Weights of a small GPT-style language model, trained from scratch on English Wikipedia: biases, a variant of SOAP for these matrices.
Each number is 128 + 32 x the weight over its row's rms, rounded and kept within 0 to 255. Layers, rows and columns count from 0. Numbers have three digits each. The size before them is the row's rms in percent of the matrix's.

# q: layer 9 attention query, 128x192, rms 0.217, rows 107-127, columns 96-191
# k: layer 9 attention key, 128x192, rms 0.215, rows 107-127, columns 96-191
# v: layer 9 attention value, 128x192, rms 0.232, rows 96-106, columns 96-191
# o: layer 9 attention output (transposed), 128x192, rms 0.207, rows 96-106, columns 96-191
q107 105:075152095115144137108123131105077195175147109141165117144113130145130110059132091162099157139099158182153124127090113141141186114098152136145120164100111127143179189095154124124108098135065161109161197100133105147108118163131097156065148159128125143127135151153103048142176073144143120082
k107 103:118195145112118096134069184145090117116140146117101133123133118142109125116122138191136136185152139122135115126165111131092223081118132164111084125113124066082152128094089158140196142074093128211125121050094162196153132106127155173095099155127150154094167179182094067135168112116132110076
q108 094:134099128090114138074121148109119109129073128066174108125101149143110146108157158055114148133132106121103106123120068131096102149163108213106076120148124180143107157074101112085101121118079140138104087157127115112109165116151124164097091098065145099120086097152112137121162141115166131098
k108 095:070119125141095156110110125117111184150098141092103142134141091053090111138051100105085164140140110112093114125120095148106165176099109171073129136124155091119138198126140087073171103116094117164061111111092135140109137120112144150111097128106176126110139156161101104159066079139178129137
q109 092:115135181084113146139125111087121111170100092187109118175110155071073120099126154169133110114159141161142125199068114111121120122156137133169122150110115145131166114090176169112106085163126148136122187093192113108147119128105138106154131082176090144123116118093127091086178176162109116127
k109 093:105151143127191118163090197097152070126166129122098119110119087130127111120172153148082128108175153114131164090134116091117129155144115164147110233126109138112131066113155094075158096133166099113062157177113164119122115149096143091146106148149107142135087165124095141058139105147093201112
q110 104:186162142131082100151107127103179156080164113145087111137153113125117070149174166134126107145093183122184062154105120150143163145099085140140133139089152153148114141095090103160125120172145116112034114165079131102163132103144132156145155148102120166132164159116070093179140135083078146142
k110 105:177160161153150058144133168185163127124147092152135111122051151116109069038118190126153127136143125146158152154162114107136075137116113105126126123122197173095118153114100127198162126113144133102140112109109089209132192111167097148087149167045096121122109102137145088158157096138109073132
q111 098:162062107150167087197107180161112138112130138168155093104159118090139109177127103136143123098108168218127075123197121188145111222113055180076110160141143170116104105114125082158088143075142128101136153124096116121118103165133111099163092115145079164087164086133162170134117138119076072127
k111 100:138137079163152114119124187206125124169121116099111081057131075150148138115192116135130159112138128144148115115117157202084071147152144131147139140146148191105127103157130161117163138087072163094137145118084094120122061130138138120166128124075137158075121071147178182161114093147122208158
q112 097:072175110154137151153111147151206097115142124144100103088141197089077150131087119135104141162114077169095158168129108118100113113118147090127128127089144114101172145153094120111143103105062144199136133102103143134119139104113143132122141173211105113121099167170127145107119089136142120110
k112 101:140106119128148123126098072050147101198200146111112040129117109066114110128121132129145118149117102075079133081044116126089132163179090121092100115092146102142143100096149135124090160102115159151133133173074148104133164081106127125142136168177110128120184195120160152104121152111112133131
q113 104:101198095052119192156181096208185065149135145081126144106097130173158136115060162079091095134125110158088119094176106132084138131139112126139080138134114141049095150140132080099102071135137102098115158133089151090171126112082143175127150078089153143140069104115100176140163146175090122105
k113 105:088147166077093139116168047180117133105132131163165165138152093092122145088084092130174068119119147127157127153146124165076142128091103135167089105146098187129103092173141119110117045126034130134090148160155165151128168130120104171086142056114100168147111139123192199064137155147123128103
q114 100:123125145128183131143139146069145062158132132098141147060127089163102092163155106128131119071110126113097176153099064142129105108132137127110176125137126192096172104143091088193163125149148132153143123153148114169139122166150083127151155146151153103140137132134145125135094053095164132189
k114 094:120171188135138172154171114129137091063066125123091104099089116125119097137163177161118148168076106141122174194144158128196173076185119152096131114083101133155170120131149107107189118123184167126069089118175135213138167123166090132129184123125156084114105143137121087064152159162104116166
q115 110:116111124088126121095092066168196154151159088125162164127159092140139167095100105125169114063108098173153125165100118106158084196150150123101089118080102123141152151133076094124136152116140076126082100164059161086128149133105143127180191125129148155169159163144162047090156171153121145117
k115 112:106092121100147095128104084168154157140143128167107093140151140117164132097166144127142142104150137146126174144157077182132078121201097144219128129108093140127139136117165129130150169118120140169177129136082135107101180064192118127163194163129133134167186166177154088155133162136114097127
q116 109:117141119103099078109127111136138119133120120035153053166149090152114212075122174157138098168123167150109077093053136112131115134156174156116089108138150089140130154134104169114154146142111125103108158157089101147118115113126134107118110111115116139130162125125147117164119160158214148159
k116 105:103107128129123099102101102142149137172122132122115098166128115171124113107121111163176066093145166134109065104055115120104107111144124121127059114106130129117058117113092127121142096189131093103091159172113150124157140125172149099066086082171148142142160130079168161187164140160205222103
q117 110:178128100120193119145101139131047123052115165112130143153127072121166177170133179103184081201128095162138072162111104139131174077187124130163087109130130111127090094174112106096140173120101184102140115116132137114146138107071154100171139120119138137179182165158091153124120096154138067174
k117 109:168099164128103157104143140115106191172153110102151142137124089150143097094111151135165147097086118144171148088087120107152132154115184171116141109058110143135100141092133080154082137167167122131080103144157137158103085155085142066190143183085139125139152088134142173106108167125142070125
q118 102:193157175149111111167131112103161121156087113147068119147139119189134130139115074184090208158148135129161141105131144176096139116096041122097153178153100107128135086096093147147141104160181158094126113067164147073124137104123128083134085129147066115103134122085125135128134120180174076140
k118 099:159162074153135099168146138044143101137033146153177122130128130103111161065058089107123128108174084151101173112119101136124115083130138128171149160181090136157110173149074145140122129149145151125143143135171119085111187157126122090159149114130120115153115106112110164105130125147120097145
q119 109:158102141124149095072176121095098136184113162101159133168111120184090177178128132112092099183120073094144117100138089157120119086075141094133140134106111124088133148148166115150106111186146144131162127180129127150156114152175117128173167118104133122139121162139078152138178104084104110108
k119 100:103146088097117121133137092141102171102099133121102133157105094141082174128062157131125153142135113125168122115177139135165155118173144040088080101100167195148173230120119122147187126117156099107160082083128087113157112106107148092161157079190087146099111171126118143120150061105113119141
q120 101:214123096135120142146165095169136116121142130145095134074111167083139123161167140109119075100104128125093083105075174090134097107151152109122153135156137136138066108143015164152071158122087177079147117096167176102121157120134132128100114120106185102099145105140094169106096128160137135129
k120 098:135122114106088140149114119150097154107193131135170159079116130096115149070126074146117095126132099131112136137129124143099166162150115152120190104175143135194095132113156155136116165172120142076121106103154055168129180101109130112113166133120168109134182088140134121140084136148115181111
q121 103:114151215150165085162194080113111137174164103151126045079152134161139098147099117136155131085115169152189150153159093125098138080160134129109167095166127194172139060090112078092127113105138136186133174177136100111082112147162148169159171135113128076138188126085135183163153097125086083132
k121 108:109126140179147150146150145158075163129090076142141106145090107157086123096130146166130173122088056167132146080135157118130137096201071168108117149105161105136178116132142078127188125127119064123076169133095132137135153121156142145179135141103126107188185120106146120125205145135143103145
q122 109:096137161126151156183113173152142131133131120141102135200134087094202136112231103120122154117133149141143120158134148110128121191153084131150118111104141090059123112106132085081109176138126040097124095117138076167121149173096128131147114132131122056063124126139072174147119130127089139151
k122 106:205141146071163181136099173156110145156168114196132131105121108114152150144139092158132138086110084104098074147111171114086057107068168128136133118137108138109138122116173147113117146103109118090121192122077133157126131175143077121155108152110122102125130138120129128168130087102117146168
q123 112:153125089114140128135151177155083134123137119168185163140084141099098166114176113170123107104071119106139150102190110138169134126136063098118144066112176164085154111046135134169173164109186155114065114128141149110119116136115118148100125099146108092161131130146160156173137108127132162135
k123 105:112124094147110164150161163150094146146150109137136152093115154126057158189160088189064159069089112106124145168156115134154109098091059101104114101173100182119119116097107131091116082139121135174115124152133123143103094110040168136152183135084162109156163137158077157152155106127137133079
q124 097:101179091111150135080094151150124153175134184132166115102094132131084147118188128129188146106138164109090129158077114121103099132121094125129178096123148099142102082121100124140102132021099149164107175153118136116077150112092125134170137173157122091160107143168142082128144108140145099130
k124 095:131199077139125137128091124089160131134085122154167073088107121110141138146140132121116131118139172082124223106128119093108155122175102158161095124198111086121145163134102115112086195176086130193126139148053092162148162116117128096153164133119106117152091099146088121143134147163099111151
q125 101:107145137168104126102145169113163103133091174119123102128161149080175139142144099143105120136128147109170098088184153099209101157218126171193143154096115093143135170091255139146179124131122135161180104147143122144133094127131112153081127109129147086096066107159087129162139142147186092157
k125 096:158150094153182095118083113097129123136131119135155111085122144154103146079089058108145090190106130118065118152115120131156122115125093127159133166095081095122131138155089088123180117164151157127195195124123144176162177139127049099128126109122125095036112123125130116216097088116150128139
q126 102:142131187117115109155094210101055134187091126080116144086089125130179178173042106139144118064103083137123113115107121139160151135063149140088078141119106126115149096073148174160180085145183112186179069114137126148198108097090127205146136177131149135130091141126137124098087115139074146118
k126 103:135114119104045173152126161142118166141097144108113066145155185126071162118099061078173081101155163166079172051161118153141107093082153085170098152105126090153149108146185127127169145059136166123119162108146153151146161147083128147047163135122123142087129204110154124112119167120161119117
q127 099:073071109101105119131135120151137071135110106141114125083138132159087131134049176104102123118168163208076117091092085121178106155163114123146137071109140109151102087078131131137156131111107078065127151129145071080096108168094131145194167140172206114102173082145121087179096137138092103152
k127 099:157095102142114128121157110152078126178165150136133122128116123163187088126162101195158106159106092167114129140063144140145136115158086117097161089114127188183128126108144164173158115099127130106137080110083145152150111128101097125112121134085151052165107123077142147092127115056156164122
v96 118:168101171201121097098140129178116106103089152130083137126120179103134058158130153182127132153085098056167116151152138126108130117052115096159102110131099165131101157102138166112109139162130111127180072141118142082170156157127131121160176102158156144160128164080118222074080181136119142145
o96 113:090126069081131085145124078113106150183129136079159108139132108195112118102175087064100119083150131151075171136042132162154132152236118105141148177146122109141140133155083138111103171081106149160077132121136115167154112069098115104150100143093080123096151107128125125122133119137160095106
v97 105:090139184118115129090150143118118096150111128157092091066139158108141151123089114110135142122157103098121124110116134160116113121133097129137135167118135170084116131117120152122094139188117161165122101142048119120219184070164120117135099038095125111121142146177091136147122100111069115118
o97 103:149136087084115129179173125117173134085120119097162153204079106115118126185138122142135098161122124127104193154127116111114113092167167109076120131129116089110121135121129143119178138125135113141129118120156090101120100227139144122068126179148093117113157089053124079104157138072141150067
v98 095:142121158158078144123176157132166065120110121085138141087164121101116105143118155157149093162111105132146128162071195075125133099132098103188174120104174095130106132071144177072119211131125173102125127122120057113156097161094117102152168104132097126154097105096080146178103175189108126131
o98 098:112129041085200100106126126155074250139087187130116041163096146146121111115143123147091152155099100124085124147173135145162098122130153092147060122197101154107145133100119074111123075124119116177155130072081192111095109141130108151164097177149161142107154140163179047127118130110162125128
v99 094:127116116145121136137180154082169122082174126092120150118116163077117060108155142138203104130167135113134134139105183145075121137114127078164206182120095091085110135114176082136135123150173092164107105127118126136116149141170119145158078106163100071108106147147165206155096096184104163092
o99 100:109096078155155143121066053174119104183116126141130181172152078168109193151128133075125164146132135092084132137133123133165126191145169188068105076129072117168118147132057165159126055126078165136094115171118113111140096126144134144141175133138159152149153137195135045117076180086159124151
v100 103:144108101136146108132135124121152141119105150126135091152119157090164158130164137113089097154070145108194081068107140120085182128169151071119105128116070054155172104136152157115143140158085133182134137104061115108129098115180143110135089091126097108149123091138115139108141109071100161158
o100 111:151111109135054166153066137146172108072094113172109128130095127152145087097108152137132146152148104185070173156149121140181054159119100177112179107131111173136106158160152073194094119098106139139137095195181134124153156153135105166100157155162148103135109165155143132103116162094152091074
v101 101:091172103127119102153115126142125185093178182152099144115122108109158054155175115072114033132081137097144213149159109145131181091164169101132144111112065101163178121118113135110137115140158095141169089140121120136116092121125187167148131120134122062099123182112148085109182122175095179140
o101 101:108114093108152181077107118147110134084096100110145139126124139119077137084116120147150156082176139128096142136142166096179136227119137143138103137097117134134125147121145109137124169000101177109101149107119155132149149192124116134091140072117142143110163114207075132109067160082130129084
v102 104:138127164153134125188099111115099103146149179103088135050165105116132086132115093147107169193144130217130118149110155078194164116148122089091165141121150119134131082153095213131130150092111147109121132168164099151117125122135165088106129141155054148124142129127126082125103143149122087077
o102 107:118173097093097146047106083150165129167053146083167085175056100121158110071095138132151089118104125125136134110206077161143103148096137110169095101110088127112157099114173086106111141143134084142162160068104133133158107117118077113147120098067115116128110119111087116169177145115112165141
v103 108:118095085098135104078175114153146144157132079109122088159087151103081114120140134117122102109122144135135108129148130112085179126135137144195153123152110131118175146181075086141144111158114096127113073119183124170086120117163129166168150168140140161118092173111117116102125141116127072060
o103 109:144144095184155150146175131091084125134084092151120162099207104145144169163129100141113108094118138115152144138142153142107116089136074151124122095154167136111114116081159132124114143146125178099172135137116095104081131137111122128108113110122130113125128145171134071136151122132127165166
v104 097:085124075155182065132107164161139125181145114101125109114135146161137114125152076109093095107190136115107166101110170108137165160139145135127106118164107160105195149127137154182132157114106088194147138142171122133105198149156099165150160065131144082157115091145146062070131098137123137129
o104 099:181124104131062163167115093100124177050143152159141101141048084148047163128090172145168145165189169153176136175181155161121101154103130193131105153115116096133120122107115157090112118131128101084141116170094108087139061148067167118148088193131122108145177180135118190167105185144133074124
v105 101:163079131150114144125113094160113126133118152104129087113107144082178126106156138121159153133129132214096109136181135119103175148150134110084120138142101111146196097147055142106125117127123125181122140150145121147110097093134113137104167109119155103057133171094165166162156121174139088108
o105 103:085141160165091082118121152079138136141124133140128135160156062114121097153105116154183166131100146096197139108088185178169119062072113133197127100130149145123121119117154096167101104090173120107166088116118112119127206185151119185162087114112067075180130094161104096139081155131145196109
v106 104:150117088135062155076215097065152155113153102154065191196117171132152138117130155132145123144139104153114139153145115182130119108086120140120143129167129113129097218119120096164170109128133163124162094133158137135107122105098112122122136125088172085101173125086118141039129148138101216148
o106 100:123097192071232051173095103160089100133189124058157149109169079150114147110152073118135127098141171121159119100133172112133164161190135119143142160116050123125118089085146135108094121079144143119108098130080125071124101176127156115126131097164125170140110094168123148107131117140135059112